config.yaml
num_hidden_layers: 13
hidden_size: 448
num_attention_heads: 7
num_key_value_heads: 7
head_dim: 64
intermediate_size: 896
vocab_size: 8945
hidden_act: "tanh_gelu"
norm: "layernorm"
norm_place: "pre"
norm_eps: 1e-05
positions: "rope"
rope_theta: 10000.0
rope_fraction: 0.5
qk_norm: false
attn_scale: 0.125
bias: "none"
tie_word_embeddings: false
parallel_block: true
init: "normal"
init_std_qkv: 0.0289
init_std_o: 0.00567
init_std_up: 0.0289
init_std_down: 0.00567
optimizer: "soap_variant"
learning_rate: 0.00228
beta1: 0.95
beta2: 0.99
weight_decay: 0.15
lr_head: 0.00591
max_grad_norm: 1.0
warmup_steps: 200
schedule: "wsd"
decay_fraction: 0.749
decay_shape: "cos"
final_lr_fraction: 0.05
batch_tokens: 262144
max_seq_len: 2048
doc_mask: true
train_tokens: 1062000000
max_steps: 4052
dataset: "wikipedia_en"
Each number is 500 + 50 x the weight over the matrix's rms, rounded and kept within 0 to 999. Layers, rows and columns count from 0. Numbers have three digits each.

# layer 10 MLP down (transposed), 896x448, rms 0.0707, rows 84-190, columns 384-447
491518520473481474421474495519468447326477557534471545457483481580494539407518501517551470500487449497507430479490427453507465475448430540509630483514467543453418478402523439489438451705471499
431482552462522486424431538469514454486475472473461433444487483409489428473454477508504483411492434494506365461457506455461605495485421432499435502519436526452450489473456471513501491460437561
421439431430408483429544467426476416423449510479464582457507498472474415405550551489534487475485533452456516432468493476426443507421446475438428422506374534447447443475513451491506443549432436
411513398503491461392474419437471478527455485508472510423484405427468466582576476430527428469531457408457511514370493436367513533541457481339545467445507460509454520515480471482538452467492566
556468555406416616391494494421491433500461485485541507472504507497474542438545447513498446539538485476450508488546480453554618531566532497467506435443480449432459525485436530559468471673476465
474544477475441439521451351534453422490453572528411404487634558408505490513437406598489484460488537503435478518502481501417462503423498472463470514388532509438509465416472451522549461419498564
433420494507392514533481471494431431448525466512457517589457511468511507525472494446487449478523415374434495414449492444406511543522485474501507557487419446520503520517530485463540443428547499
414495522442474485480480563476453460461405481456433499508381490449440484467443442434453469498431468395495470425572403516469565486429471508455449483517410410423488477395489404426432467418539486
520544561489434466445425514453458490535468443480410469417467480510453574492505526385493534473428399427446492430489443478497434455444497463472502470393470464449516420504491469498536499383479438
489450448427397564463551536461490459392506443427528539457472469497529420404440456439456473511496576450443447487480541457452387583416519383450531389480402458532473485437461524479471445536564462
405447428483541503479443514585466445397449490439538423356477495515392461438504578426490417420495505531497480466498536402387448491505519547428522458519536486465511426453512487503490490468507468
493533548517487470586494440467458462443383409474492497473448498499485473518477492431454494519489537417445486573584476490450492549470444469549516474479542441466521471498503521461575412425404436
490536441554355565463399433525467458405539456458437505377568544536496471527446502532525480581464563476498463476487452517485531474505515570483456525454493478516474428463423431444417463474474471
472482509523468485584424454517479488465501465516513466388442469504461496574460470474483441419422438499551505476427533528511464444501387462465475459441463373494537518512447511458489495449537436
486438438520457413392480581568501471462435479492501464440442508482480448492513502467430383571540519513508517498485496535522450520483475526512483458433494504465519486471461464558481521320519488
503481396558428616491568552510545482462420558376480517541408513508339449392458522561531475522437408492519518460549485495545504479487423503483431449443563458435515466353507539515473513535550488
585463567492392514492464522460552427471466484536482499576462468575515401419382521495444413457483500430489511467533523511574468491422519432431470397463509443458446463496493447442429462365484450
487450497450495511459457484510550439530441500460452510482479524452459522464467553550487486509485485486424528463501494448477479542550515473528474469434464415460527532596479424544487472930471507
426500566571494532402593549515432525483504487472437506437484510531478440449443418544453471439520513409483472463384472375393503476535420532512466480455446374541422488538527438479472403450493535
481508416488541483444495477542511494389388522540495461491406558505542450494480503433502396536468539562467457484493453465482494527377488463458456453504490543487489536430469478490502489475393454
456462514475414497447558433468537530486472456447462427465516442518498486491537461476525488457498443467469461433508513550477478375419542495464493501471541523438447469450506496536452473408463416
490449509454510462457546487447444488448508493464477529461426506548486504440552464463480439497477473428451505501459514517496385559500410498460489471477474511445457522531437537520471553395478475
485456512414446451481463479447498440444461441566474498446467451474505490570468569427550481450501423543576530500431435424444418493393506491563405502560494517453552486487544494531528482339532441
544521487488538446498481516479517500448478519507517526472552457424513552540454633483546447475501530536540409434438560441516438437488480473476514469506471484494484393520545486508505481506553506
499462462478456438431549505545526357464479593507536377548492456533548402436429454487409533569457447491399450463475378460526478504512416507532440483468420401505459533405493404450502457354446494
398497519490518431481463492550443556495528440448460476474543448472453503502446493417442444547518469439495425522533461492446458427512466432458447513494403525417523425484535540442417524405392537
532523522454423520496545433492440467433453465580584357448432532514444444526378514497466512467372479526576510357421394429470454478510453371491385448556473509459415517498543417439454475417539434
463431471533498480449489516460473462512500386510542510470477444569435473549381490449453442491402403501547466481518474503523456456538514530557522513442503545469452452500469505529553518412486533
538431472507444529488470436433552524486487539431469540445477480487469366410459473495463472568522490473450506515514501479459424517501511490554467505503456486504472593505476533459485491544470485
561568459520396432518558485505479475498349463387511501486477533522392484498446544440467519481521564414450466579563461511461662476442466587438500592432473417494432468473477480506552460320518533
542518561522436493477375469510539468613468453534455424503438435486537417453488407277417449521479503487395452484455463427492464506492488444528471513517476460463414501551458452450495472365469387
491542466455390498431461430536450440431532452370397521472543525513522411444446468568478450564461574536535420474556526483494395470509350458543383546479414506530369432507471514572452559612521451
464516500467522515506460460505487503516561497491507472460469470496534428555460517491475522521490509447493505471434470474489518580480376468522431555482480413444511547451520404511495487604444497
510444456493505521461545438467524535486489542518510472455464459498488557474548510571459489437418458561513489486475473446422426502433503503485463482530487476469524551451527443466509576435434490
544427466507503442448585528465452478458535485506508506477531476466465493393461409422453444494446515493454479516461583515529486563387478434521480503420433409442559504504529478594488475486501461
500440496472457467455516556445471457541535543491440452448453520569465517563517460508447512474417576510401500409408380498533408464478421470468391473383432439440398440453524417571426509416506499
412484446455473457460581483427465377427468523465542525524393511560514551534526555497466461462489482413490505544454468451551541483447570540468478479591437456413512432495527473459469559382522506
429491533604514429512413491417449424428448428487536467368452449633442409433524469522508514413465465545425523431490403451499545520495515509471450507511439492486456495537471524537445522438522545
577379449520470553400477494494533403348514483464515520427567423510452466523511482533480445536507470480512472490488403494485509457450434481497474438481523488424434641435429446387454484520522440
452514454492463546464505560427522418543384401461479538524403421524431454426494412466521379464443535436470478531552508442460407478485489502448511454495460480490444449481473428471533481449499460
533501435434480458468433490459524461379499368444481463436522432507539466450466414479468459529451463454453549548527535451514559447571470505509492497492434566402396482477422509492418456442515487
520451465487448473447481459483451488489431524515485498483460487396487461451498507513544424479541517464511475470427506531510543578478470529476479483493438453519492491484494530494468474596496517
517424540488464436439575467475471447445466489449513480395408496498463490446425477503497479541444510524550427491460516518502541524464338402467475503480443512455402593514471559533476559327458459
530496423480418431448601428443531469465443444430477469520482472445443538553507565456449494560470530467465478541480540517410416510422599469563467504417393530525414609488404539517413410532497506
473494424556453512511578451522452449505506542456505486468438485515495506464448544440508456525466510502492470473504484476497528483436455368455447435464554478419501479440463587462486544371470474
451446365409456419456446509547478467449427427473494467472416437501469576495554522476531487462433480399452529564510475501512429467483427524435553525521550468422449541470534523520437504554489500
443406498478476514510516479488518427488515491503455541526445478455417551403443544562568504508550489469411417455513438487485449511430481513508519521575487423541493473482458484482483526464607423
463428479476459479452447455460411427506423449480412470380430428486459469433399477524507493392473482446420424507514503474424421498497515515505448515442493512524423528484459475512462517503508421
469479505477459466405529466477474478557507503457472461514542556485495547502498473426437474525530432507473496546538502495419532523523498492514476463412570450508494522461523472483539441583461502
428482551475461424489475504470553454499592445501430465444519486449452414541472478512465443509522523526532458486449491433471463531481514499478491533462527521450492470522567469572498446281517562
450497534543519427420472501508525518512394538528479496488488461380423455557483450467507481488471548510481487449467490597437514434523458460520502470490469481512474447494521391558493555371549545
505515530493536462440533451562498413481443504450481508406471492583469531513484529546420408533473453454446517452549393463488457472546432395460472515425531512570557486572413528446458525399488511
417553495472448482476488531472457482491423503462460505470502535453513448541454418385418456566379460448482462380444508427523442538439467509535550460513452476500438417584430502459440430360484558
539526535553553493431533574560575514395520429477445513496492483410475523483497556345402496530550575493477493494520430541451558479463415460476574484513414444417455484417513441552437444474475521
430488429545511489480498496433429549521471473446495421537524441483500499424460454396485510429553518471494517519478492509495507506492355514484493497442489458506474496566399455505601524492530533
512463471463467557559460409441534420405435391498490538485434512508485457491471544462430464569534407460443460501451492416476391593477553465409530454544514438441482623503418470476434514368451390
413599543453482483611540429486518517466487490408458509490510399477495501452519367571565557535518502444407565549532511545518583497567527504474399420503547486527509546424465589437436408507450409
452497485457463545417548567450488478517450476489547495452524469466449536365475531489469493523450444505518471290538548505609438522424490461517505424523497457512493467463506469383466517409583537
518493543461495506446509549436433537447511517369541441526402453500467506417500539423481623467490394466510512508435486558471457529341472486466505362452369421520451496417512465492443456431493528
513482501471339509413510419522441617496379450429384539488456456497450568499448450495454515439475490341413428504552525395522548529507455436483436490451505430465517492435433475508551539557456417
422496533532509501437518505504542436441495487599488461496556475454554486457429501455480441568490501527428493496487500463572519493431449480444468507470423514537490411504484445567543531438502501
452507542450538576412491524429400440547426430506415455562516481500433445505467446500514484458468517477392473541522485469500466481486450480492526398443437432492422471402518495467440462467437461
520544440425502481459535468493446503514500453565477496488472449398515515490463494466571455494485509445472528483511443502509533475578449449429464411411494458483476405519529428579456387502463494
569505439526410512552507471478431372446463475487378459394525539420514492477409434614515523512492468494484496489504537439514483455511493474500555426442395541463442506416438441467555534446455521
416447443451513474600539488490451508403497502474524502521467467516437517509526537566463466500511491433551545581446492489483545469492495511529521526478526410492565385446466436462454484383528506
523423523528434461473426477503473488446435469466440503526475499467430478559480507470439401523471500419518490519507461533457481476432494439415468468466476495485442550504472506479514442541463473
538416515511580430533482512476467475508486511535481532526502560474432433407576497479475471487530466591364488516445559488487467466515466517513528517384516453548466500487465431474520407385535504
510459445437459439452552489385508445434452557425478616487482471490483461472429518462480540499444519388425481484481452450468468484480490484439560483469520361529472477501499495515498504374484412
518494537482421559515419527363443574473402457425350485442419482489481491464446552426469496508432478456516463474470493415390574425471469435505408556501463470459485425424543477548489535417491419
442540406428567428426467514470406502507491495470493494406597512454425523451437450442573405442504617589533401393428544479441535552454423392540481428462528504458588480511443469518528451470514421
487432502562475427496495439457491496509456455423461412520450504514451566486522454472487518562484482511514396454469431477536519479472422382517466458473443480481517471423458545503496488424353495
452489494449529503443494512479449489461542530471450531423433547437554480323489485513490488457460443452475485481443554454480626542536565435548386522420476500575518516528471489524507496511424544
489470495479483471461430514496458466425447477457444544512513487507423512536500465483446460458433506470544428490498495440563459488486443441433535433477432411481540433434401489550402514394519500
449491463496482550426456558527503448454502450467563401445523595453521469398487525411420480461450423467523475450446542421514499520477576500509513463454547526502429519507473550557544571446472495
509392535417461560426461482507511542522492562435430420440420493575466450438497426442457529508355493472463522493485518501465499489431432414475551488481452507471375475511466484359451534408569531
434495490498382453508514548589447465400509453498437433514430465552462478465536547410476506520554558468419489434488390420415453488493404428476429446432414473482443528453498422544398436469421476
421461465441535506540430512512398425423484427339439502425477567508514499562522555511488453521471465418406468529463500493468363517570449518521525406461586478488461486512454451449453445367472469
484508523460564484487446502531494559489468503470538422449465526499493482482562447559404469503437520466468535517515505549521471489464479529479546462455466475472458449532469490486484497654518498
476526454511534531494473462512497555504437469447523530425483528458456441470485501392555553506428543450518449519512510483544457544483509523485367447501533500527472551498433529476507486524471425
460535434534456499493601375441432523494461494484540495497470425476449468480518460474411569550420425497449497520433539547529506483475434406497462445569528438488463483497524400416590437461556499
496520476545463530504551414473453417549591427477431440458478534475628448498438404404463510483433525541515435395514437494538490473448480488410449431458453511465462479508441411462498514404484523
479455477521437470478495423450532448521449493466442582440513453423492521445507407456446397474520519419497490468485529502510453511524502446458468481412539516493547432477488491486456412858578442
475500504492504540493473443442461384507518474503567566441390495484510500509516457451538451462434504506503490464449451424557500552473546447490460491431464490464442566479471494499489518586439400
460475482491422478474488541555544506600456489483537522526468477470500521447496541465483468553545521505565435469490509502492601489503460446486449439599488510502500470479543458546486444530509577
557557471473484467481430440518449512441482511404518542546475507534492525546539562476524504436537503494462491532404478475496450541509512488474541496497473422529504545465440469478532534348448496
536385384466506529473480511508511511517414495490513491575471514489515475439426492476458396482564491448446472441542444495518478481475524455428477534518457543585483516480407498481466515431486545
486424442489489435414534484485444485455482445435437514401599505530447546483424510505546423559469463450524471397425498476457357489503543483494500382452475479459435454558347399570518500653517525
450492433420509495503551411481461465531504514470529470490564466471518532447449548566478590476438461452519494536523522518459475568435519549456476511579469478434520469530479425422524521579536490
520447526447458582529486456473568521478464515444485470591393551460500529536491517501497454476511444520414439486467420480469392490398518454475462530454501473460434472465423489505518539436512451
509455536415430518434419382465436544472446489438468496501408495448493528445505415361532507503500491453409436503523478493507536433491452517540496465523534546470514565359449393460495375486446364
397502423484492470482531498522434539470487519407447553512497490416576512485366508521425541552476509449478328557464492408476494521530472497465483477490418547481520415378506507574516445434525541
474462459483470352450483492475412490559468537616453484474378467482463457477521387477441540584460476404362434505500534437558444423558477487441432579441388468452426512431383443561448519428547482
428510448428524473418499432466486464417461472498495461317447497384503418483442498506552521513520362541365501413494527549519412505426477432470522491455397473485449464517441459539560510457503514
518437456587563527505513537497565541431576461442476488528415565567495513475512470481532522455518430561449488428519481498487394533497445436482494554524477529544460530468512480446585506368434494
500462507485495458513497545503442528455503444518467506500463418511466464475513517454507504517501513467455534467496493522513423537491492471471513548504469507393482507536501508513456523793442468
517529472529548454452433477474499511433493375462503454487497525432468599475394465492507467486406492472508507493499436459383535504442449446423556510457441432463501554444520464445476409480515460
478485464372458515541480477430504481501525434487403494487420500559526415405444542513463477532498544478483480526489426466502392469440463455421435383498455485472508434431455503504463499322484411
357520512546460504547483442498478466396440521486458563569503474520499474433440558427448437510481501431463497469502550480500478508473438531454508468496495447438432552525513525489500449689448499
496572522488394400499451520453493453494535451478464410489466475501554522426475531493434533454450456467453481460569575486519524483492478487492495354456474487508503473456383424617533480462367467
459407551491412484402462503463511460454450441445444464405440461451540460413574510525536493536473431472458497385332524505478454437451395544414485463494447460423439486469440511496421524381446461
434542513456524528506527481499438436500496524455514510463475484476581467483489466467426516491446457492467600468458498448536473537534475516535430413441538502502489489480397482441456523772491452
466455419561436490471516463465511517483530407485457524511451489546404441365436561477546520443416498390520469482607487522501420502378457510475446502361501409423446526367425516564521490436496498
464478415620487532416491451431485519423468392522590552448508492568504519432467540364510470469522485477452469477490477489449505446490452456503534396436496382550508470480432433456385509528467520
465505453542443460490492487439568414538357461510426533491443442504461472576397520493441493583456514487440439478480485490567481401417469488544477448466407412524454482472517487466437508490466498
450508465493474529505460514465521463533479445466485499478532584500527524517475452472483492434414492473454501501535436498356585465533566509453468498459476465477527504471542518422419481527512418
486375384424433512413551453393431529466426437498510437481469458518504472504472487514428495515492463437515412547417415537519472438425555408535547527447469383455477530540512488546567392386520494
414478448501500461461514497519430539427465402489456474516500453469451457540406522520488418448436450481457515502424489523568432573540420345500471597472558472429429430491498507523458472515437545
# layer 10 MLP up, 896x448, rms 0.0645, rows 85-191, columns 384-447
530468454479567564436407482505467556494459531388450520568566480516495506522504455457497518450516557479553473528564511468429526551481506585492544599482535480495470449437508549552471624554467459
531468461486524495489441494471524471526503480502337393489478576500447546462473432496462483423485500468428551407479455537428481433552514548534452541469491497532424593467548616480499600566431391
510458544535498504525469489402563493531471533589477540564513501510502517437567494501466467469508440484521480453498547453545510493496550489465554595549550452459505465436434517503443421609499508
475610440436388544425492499511546524507438533459472498503463456620451483469463459446486467591588451397529532613545510400449538307501546501416470524503508536536530531466401551578550498412430557
478417497458571548525534418515558608501534607521587485446451531545458506452515506533487619460455458585520509553504551492509484531532520522465476475499437422466515517523527574478573547523450465
550492496569576450422577567539532570580458495527430462534503486515547603488539592552541582582495541497419486536482417440524529525460564557510534477595462583546574453499519498456499521530541512
573507542468438459426464468472532594494540556450543546484522540562530460579486528475458480418554493544557537416467560413444544546494519464490512458528511470541517528598466572531551514618473483
605575514533530470568470454562579419479537520567456460494636556546533498449473529486461452529496564532430495531496424608448554558459508464594489476555498511483502488563470486492495455495438553
561451517488474423480547486541460485483423490513548446469488509502518538506521531483511483438531487498513490527599391541446497418495423615525529556474519577511502487507520572449484528495484559
479453546506523536532527506529555455498523469464554445523408446543557540512554471537576484531492532562436590510447544444522490561493486484418596587504459408487539387457623545500479586527524558
490495475426530474448463468452473468545541507496469452443490562468538490497492483407481551484489512484598533472557516476553491589489518500456496473492521440456528480557564398498487556458484522
483502422588475412524475447451372494537520551508573476582462487494470504498482517520489521463567542412498565503492490431494535512515527529558534471500444553504485459532518488535390530483536525
486461586522585504401539470580606511560444489552537444513496546469585518442506453534440439441569554352476487688504514438443435413439560526550487545404546512510509404551518513504576441531574485
525567530482544479548441403549520465499553518421551487522515500509494479457543468459475525611534518479513555598512491525450550570470378627480578620494487487437512447530449526596639584494499520
498517511435491502427502561423501550516533465529498465453513462510439597545583513585530517535439377426509500458482485500482541383537542592475542422645504483452531566455530570395447630516558487
496602452459489497499449487527482456587581466616472466424472562497434485592407466529417409361507433507553449453468628465595504541442413375531546467467443512503456591512439529447500493485470536
486496500487429516430528440476483440429474552543507418426572529458543489438499530420416523515443493484527399495495607442447462502444480580457496540563417471461515431419483483582456530624535442
462515571425401406524506533504518525497489504495484432532417404469509434528460411462520497479574431452470482395535412496517535452557441394576514586604476521493541421496422496484544473408479508
527550385519489498514479584399410382389552507493539540565463454539468537522442460560469565420592429478492478432524509501497428522415457533556623524540427473570521440433484549569442508545563469
378589534519486464558481431561504487581540520468497475549479459471504501534539442465483431569584602523440414452497504477421546475466478449502449526527415551423503484570463519604444490588486467
442491512520536483580571495563520523483420606552467595529568505419621435384518461497520531442558548455572557442552530558544540442483479579498610494504579529422566510548555548484545434498490541
501473526528480573462495488561577552482536527593445504556576525538482554484512524428525491566559528485557462529548512572492564466493451407450455460493584487507407496544494500480458525523454559
493460602505523522494600383513558461549400472456488456492536437468444489523423517465427538455492551505513491421613448476546558514469500461487486487607597539407565523540503491569511562533495510
543491518484580490552503460456560556611587544561583457513508544602458460522521499551482510473533509590522511492560429470524498448528341568425454567568481568525485514478518524533413473511526517
500519531532488539483427536438454682524591529438578481580430501431538434581472645510453412502555508525388486499490564496476605511456457532467505538451558518464587494516566416593533474444450522
551472541488559437558517530477544466523547449463417509503601440528527473524471567517605382511454581446502508529522457543614462528436572499492453571542514489493519558515491513516533482522566538
538574452514465458515455436507543476519479433522454356434519403497522513523528495507553503417497496462571570457546572596541444540418532407477443508514551493523464581490498455452442539637499496
512545421570457598501467552550439505435517468488474504463507486495593574451545542527528525633510500502487551477477463541536498509537537436499543559417415478506458474486524439545493541448564526
527445504460480547576506496475507501534510569574541464600513553374490544569462487438487485493459555454570472475459500569487477518469470507493490496551575534488456503479440540545511581514508513
445446390558591652511507464544460475429501544484520540532507523472586437458531500529475454512472556445600443430523474457642512485532414590464443549494475471548499555501454611435480665469595531
542471481555521552457530432490510523532508448420530457422518530467402469455424545480535547552554556579466512512577498421532499551556500439505537595517470515471538486495526433506497457481470485
481488545483450376497580523428584492587532523519535532500521472505549489513526531507452502513546548499560582446477419539488547430507598505534415453451526531520480526502510590467466549540509499
465497497463475491584416474497582450566545505445450497511427544511473490577528621577472475577515505492449503473498538503469547405552484492462531462460482532530433422565493543590454460377496450
526440533443495497468571565548526572512482485558531480489512557501503465327448440503583429512467486449470522570414599505469529481518452510575439509547524393520410436531488452557588541578593611
478539461474548472483494487471464545493519498444623590501503471568497517534498486523486514460525566566555479393589464498520485531567460450475458570520503582517456527483588439516463508474525583
485509536548429465542508501530462464484530481430451540472498513498551566499425476525505430463453518435496509514480491446514425521455588608490498491578511429499565444484513644443495527426493432
512419552497503436555482510482621560492452487511463494557541479487516536476475510582485473470562456415408439500416509569439574482477527478465487468460457485483435514528501427440540466482470457
483397476530532617546494506532575495451502597442552569552426457497489382533499414509399435442493506513540526497556471614486548572425601374582480474519509600495543575491523473482523472468552396
509525565473483511435499421543532480413574471465518476590546437519485437512559559451589593355468448592511551513489527438417511431434402503551462538466529458595465513515546513512515607518440526
457464551535557503558453462506603511439525429507533518541592450498461425499464502567407459495554614476498527517454469496519497593611492478458505508469554446433536503519474474489473529486554526
515505602497446548425520523513493472606411548492564490556576535561477443486521586593569525482539556474559534465545530418512517437415465477498479417455495481446439466430467561510551560543549515
519462602470542608545527425563498432551444516462476514460532474574497600461403490542494555486502552456526461582475472534536567451443380482455464434551384476478466551490440572517424585482485517
486467453503420562478509569506473469528554492486521491517519509446582524459433505551525476567564594476474598487399535493435484493507417584485571542481488532533497476478535444417496599565473569
498387439530461547487487469508459555586533569572462527505499498501487583533569470477533593446610521463483531529518436495550546510586527486552378458553509464496422518521519518495549537554562519
474542465482437558488471353535458476543473542532517483526548430428529434484444459545534446462472511550507468505520407557551514508460470461560481529582551554510512479500483355558451538476450507
471529533510560555459527456527510546482522491520524475408584553517504499520508541432498442477429452491524521551497542441496509459548485461510514480451508482459551508522542505520541500500470502
452499544546474564548582523557554480606545543457485437524532474453539494525597503502542544515513503577475541520461502437539492576492545381493542459567536458494497491529478582530545535482519544
425553507473534433552429502472523473445518535514512445462482491523531458487461522559539480424486452515476490422518418501496535477469527511521464522560456473506465483506546448520479561466500479
527541468425444549489592481486355516530568459456521527522460510373454453472515406501576523439503539449470550562583511505514446541573499508455522524553585437498486505408560442506465550544438491
506384475396413561553544481462562514543439465422532485530551464471479479457522493487494483539574510444591543435480551483475480593475541556421458502601539476433409463450562495415415500481494656
437478463537490520505450537511552438596456542432509490450465516474432492549436548476576490547478450490576570513579407455561529453482518575508491569566432542426570462454527476507583501509522441
481512460409586442464503542416514466485562514473548562527433441426477536575391463514526626594498491434492535449520457493490416533384438461417518494476552548409538446477376490457506412485509576
485448474424483479476559489444558486494488459524503506533564554538529534416486471496532497472527407459446582464552494535469499476545496538505549462516543517490409512545521492507467464494457491
436434585499434506458455465470535491515550514593416603482517464475477546526517390480558451589501452485460426566597557477526594384506540461444467482542547513455506420505570489452521542536424498
453502532565469488538485535521464488568433487478544551585400540525460543576506573451561481448518517482578378462501410438535496526502418483577479574533433629504563436516468563528612527457386507
568370528479561457510614533534472494545486477522480488488542539467507537487450498554475443553558533540478539387494598499533433477480537463526441580491475405525515535515461487460404485524571490
430576527430478543538445559491555582531451477570545446512472519437538471535499499616477514557471513441490584463565490476438535505480482492564575475535534450531458452492550585483593509560511452
530596543474545489471489522419525540496580530420544504545505528439524489522544526484469535473526470534519449500468483545510462470419472460474420485569605491395593578497476416549482587511463413
538497559437523544473594463521477505493519542528506431515582474488483443444548454553562476478428518553538459521434540474503500567483377476546573485567568452480476469481516552428592530534546589
527484451484531480553461493485438520538518539397473491433407405544449553407525497587461539419520373527462479577500532495468520414460541604469524542481532490458478473507518463566509510476518424
416497456466483491548617434553497412429522481567451537526471473487453527543455438524561428526574468497569457473546433494467538467530489456518531520529543490478500499496474483485474530557493459
517461565434555495567487612468561530555582519448497515521448564477549505533457424497532527457518540536544483462525509539505543407395502601612555533473498494515454496510418480520623530549479526
533481509501407514532534528614453528411453449477524476638499504513573582518471541460510498426480537416533494507454453493564425497487619585559457527587635438513456513508453491522503545495462496
478514451438529388611473454435399468361505492392475501562556614363509502543495395537397510400547526539623499501484531517504525448507462529478470504519544454526407489564459541562548578512442468
449533477450508548555532541531530487520599595545499489496562369497488585519402471493567574476500474541584565476492512489465485473524506457562436560503454434506541483459452486546462478544511508
423449459452582497622516472417501431464554443496550551526509561513513476500551474500590419493445415353452521499604516482553609439426443488397514535552393437513438466473419589527475525537509539
460520580563555478467525460515455487515450467473456441501405532528497521477538527487524599479498534424472512525379557566525498505533615465537477456459515456454584472444598461415488545439637469
415475494449521541504466471502511441593486472530530530503478516391449495447555554497482475460476370546562461512466630434565471470518546450494585473588496461474562589517527494610477467529435558
563457490614560497593601524441531570460616569565471485490430502519522518519508508542534519558492497457495495553529430567470493497382494586528494469558481492552464433475502560396466506588470471
501446506516500489424541533575500603482482494477476475516470533509556511470508479494503531530529494560484502510524437490562481448501551449510537468515467516358560546559534517517548539435485462
522427567392607481520469437486516499533528498453513549505542535522465558442467482554493506525477531466451431504471513480580472506434397550443521565370555498537498435444506487531458509458453493
448527427554450514519533468516561526553537459466563474533500491509510533487553535520578528436543482490569482492501501437444474486547567521512452576546498475471397531482512538436506547492526502
511432456512478555571563447483536454543477491471590484522534472598458546483481510499571566414518407493476443497544492420448516591497574457476509518548565432470562584494472529560448514461497437
524539518606498542508496459507570478470538518422457518443488502419509580484534512541449516570574577535551462455483509486438462478488450582525460464523558567445534407518527518477484565429362496
535367530582417463513583517530648496547550448527493547569525504505521539517517571517462441550567513439472557419493410569521540455495500509559408501554554457474565486555508493526461596509560540
556538534586422454510464532547562519457500451512542443436482405506499437449493544493554571534494607467498505466502465508512482462496484547450489455590481547431510471582510469559424587469569515
490443481485448517506533495468542463501497506517482575539488551464509572435478566456514493472490430508455483450610551445480479507471518531377467524447454420513499420530535481529510493447520462
464454608516493539487498475371418491572568485456554492545509530525624525560479580465491449377512464532478519459443576538474520447519444435517455528525599409526581550494481454554535524526473412
507411499593442506507519513486553519488366468548611556559507424488479551544443522388456537509544579448482557512566466529568513381423508472472528510447411444463475501544478432454422421585509474
583605490591550470454497474474485522498444503515480540540505507454577582536430437484538528510440584461507605533482540460498469514540383494579508524516449611554510443381497620528572511526545473
526456577534593521507476469549505552477606435493489434549471409526433536587482517456406535562458432521560446504501553561535464444529596585517518496580494517438513494548570487475550478551401512
477434547506476484489445466482536518527448502481466477517462468529503532486443516410462523503422450508474479509502577507455527453560475520472497546532457434558589421455528466515482533513525518
459490524471540468454461436536571420493515466424551490553510463534462377581477450409531444482425557594498474499500490487501507535527465379641517501530505470431514418508520482478528479479396539
501526481439407471502488447501473446531489558544587453530562547549475436475467472455609533484460474476466441461544497447384489480502510418432540538459419476488519497491477508418540524544496486
490566509492430571423467490549530501487476530458442491521518492456547550531538431400471591584496525510516438496498635442503505521542592565496487485510514480468458453519442554522522536539477480
639452526534429568511623488588562437518454491294378455416447591591513459581459576538483452582445460519439396511467450444520603418520498678390588602488553440566602470538553595417486518424512543
522515460431512548466506586592520477538540488542518570480388407592475553461505431493536409473539620505480508462583442453503531470592584439418442451464536413526428469575487555529458459488394513
504480437497513521515472544545508536509505477533458436535598500501451531544474461518575509482584495504539633506534458621508512491457428375566512519466436475475560428505569518548533476486492551
536511494506547501473523560410504501565385502531568460496495512441464531497452500449512457518525519522510491608415466540434510507445487430468624572599573504455463522522514582570609633498551536
523510553530531550437512532465471464629518504390548546521465512494423544481462508515487520508616619460482463469487462451504458420553535496525520491462512518533512529501540467500504537551387575
571404543557521376568515514439495502580576532463542458513450499541542583476514428505517585538566466469495578438446470498495559527451435558478399471534498546417443593511487476544469581487488448
391569556493436507550536548508520507508553540481600448504450470571447514385563479544438591455518456472556463514509547558577504519463466564436460480588482562531560604464570551486562559505458591
538562509516483436563447447548475521502409486516481463388573561515467515546436559519492436551499547485554564576549590543425567375528549555553478515513516479518512516564458526522485438579516518
491495509496477488528511454497551515527550610534571535562572565507495483463502474463556552493478387529455541500536478444455514528516442566457459503464425568497510493434461482495531492630500579
523455481500476509397482548546419471459544393565480438511551451508573532513485480553504402518532618486475534455537535533489444502477528400449377549438600519410531451399506532472437459532505508
537425500531466517406471564526483488484566519569555573475495597489581450448428474621426449460461455476564414553488498501431474575580602506528505467528557532521517529531419448462599476503500506
631488531471535453472453491523431498546436501496461445533517471508560586454482514567484543534595538500519426491489484525502456467499497442496553474533503432487475547447498469462500505575472490
475482453505524500494493554494544458482526442428453533518455502480605510504494567457501507420558497493474454409405406538520477536421580505574494478562456514476514462507565509479613472583473533
491600526609505569497485559538573460480575592446586548546452525544503495436566453462553509529432433421452509490593482620532434484516613575495549501498579572507555455530476539458571585479551566
547481466469467532501469488509570540504533497511505432439602460510513471458563494523502515492512480581490488543496578421508473473482478353420553475514422458483470562548480562512406470526530507
497531380533525546547539423433537483499497528424541519484543480492501520464543513489475484582514628583508474489537573422521544483562452631491500495479459441521513465488544480400502585515452550
519416459490372557385418539501476560471477477467454555471512470474504488554451472490494545542446483419474511466483437524536498443485434436481479449507559544574526529552540545453520516539479446
468484513475481558398469370527556449569485443517498468470513460480498443451486463475495540526546500487563467478552419441418551529460522544455528445525445537514553548576559544564477473648610410
555428533443515483462505519531529446506521493408488535538465512511535525476482444433525541467446520560504487400478519504540559537505571464478474516485477513558537460497437579488559597549459564
515466518438513535597568512502450449437512523437503513584550512533452463621470528538523505554547480398596449491512471467470458501563490509526516501499521501398409499486471561403539490466479507
489437471436486431597500594521462524514469529500506474550521504503426585476412474546517472536497605515507498490523477442512490488550510514484437518520496493427534523406503440433539524525498539
494491527461517446434521545443492528491514450486504432501528429508497468502521545545503544550495564507622467546491476478511457519491487520570469490459447346480465466424515467611476473592457529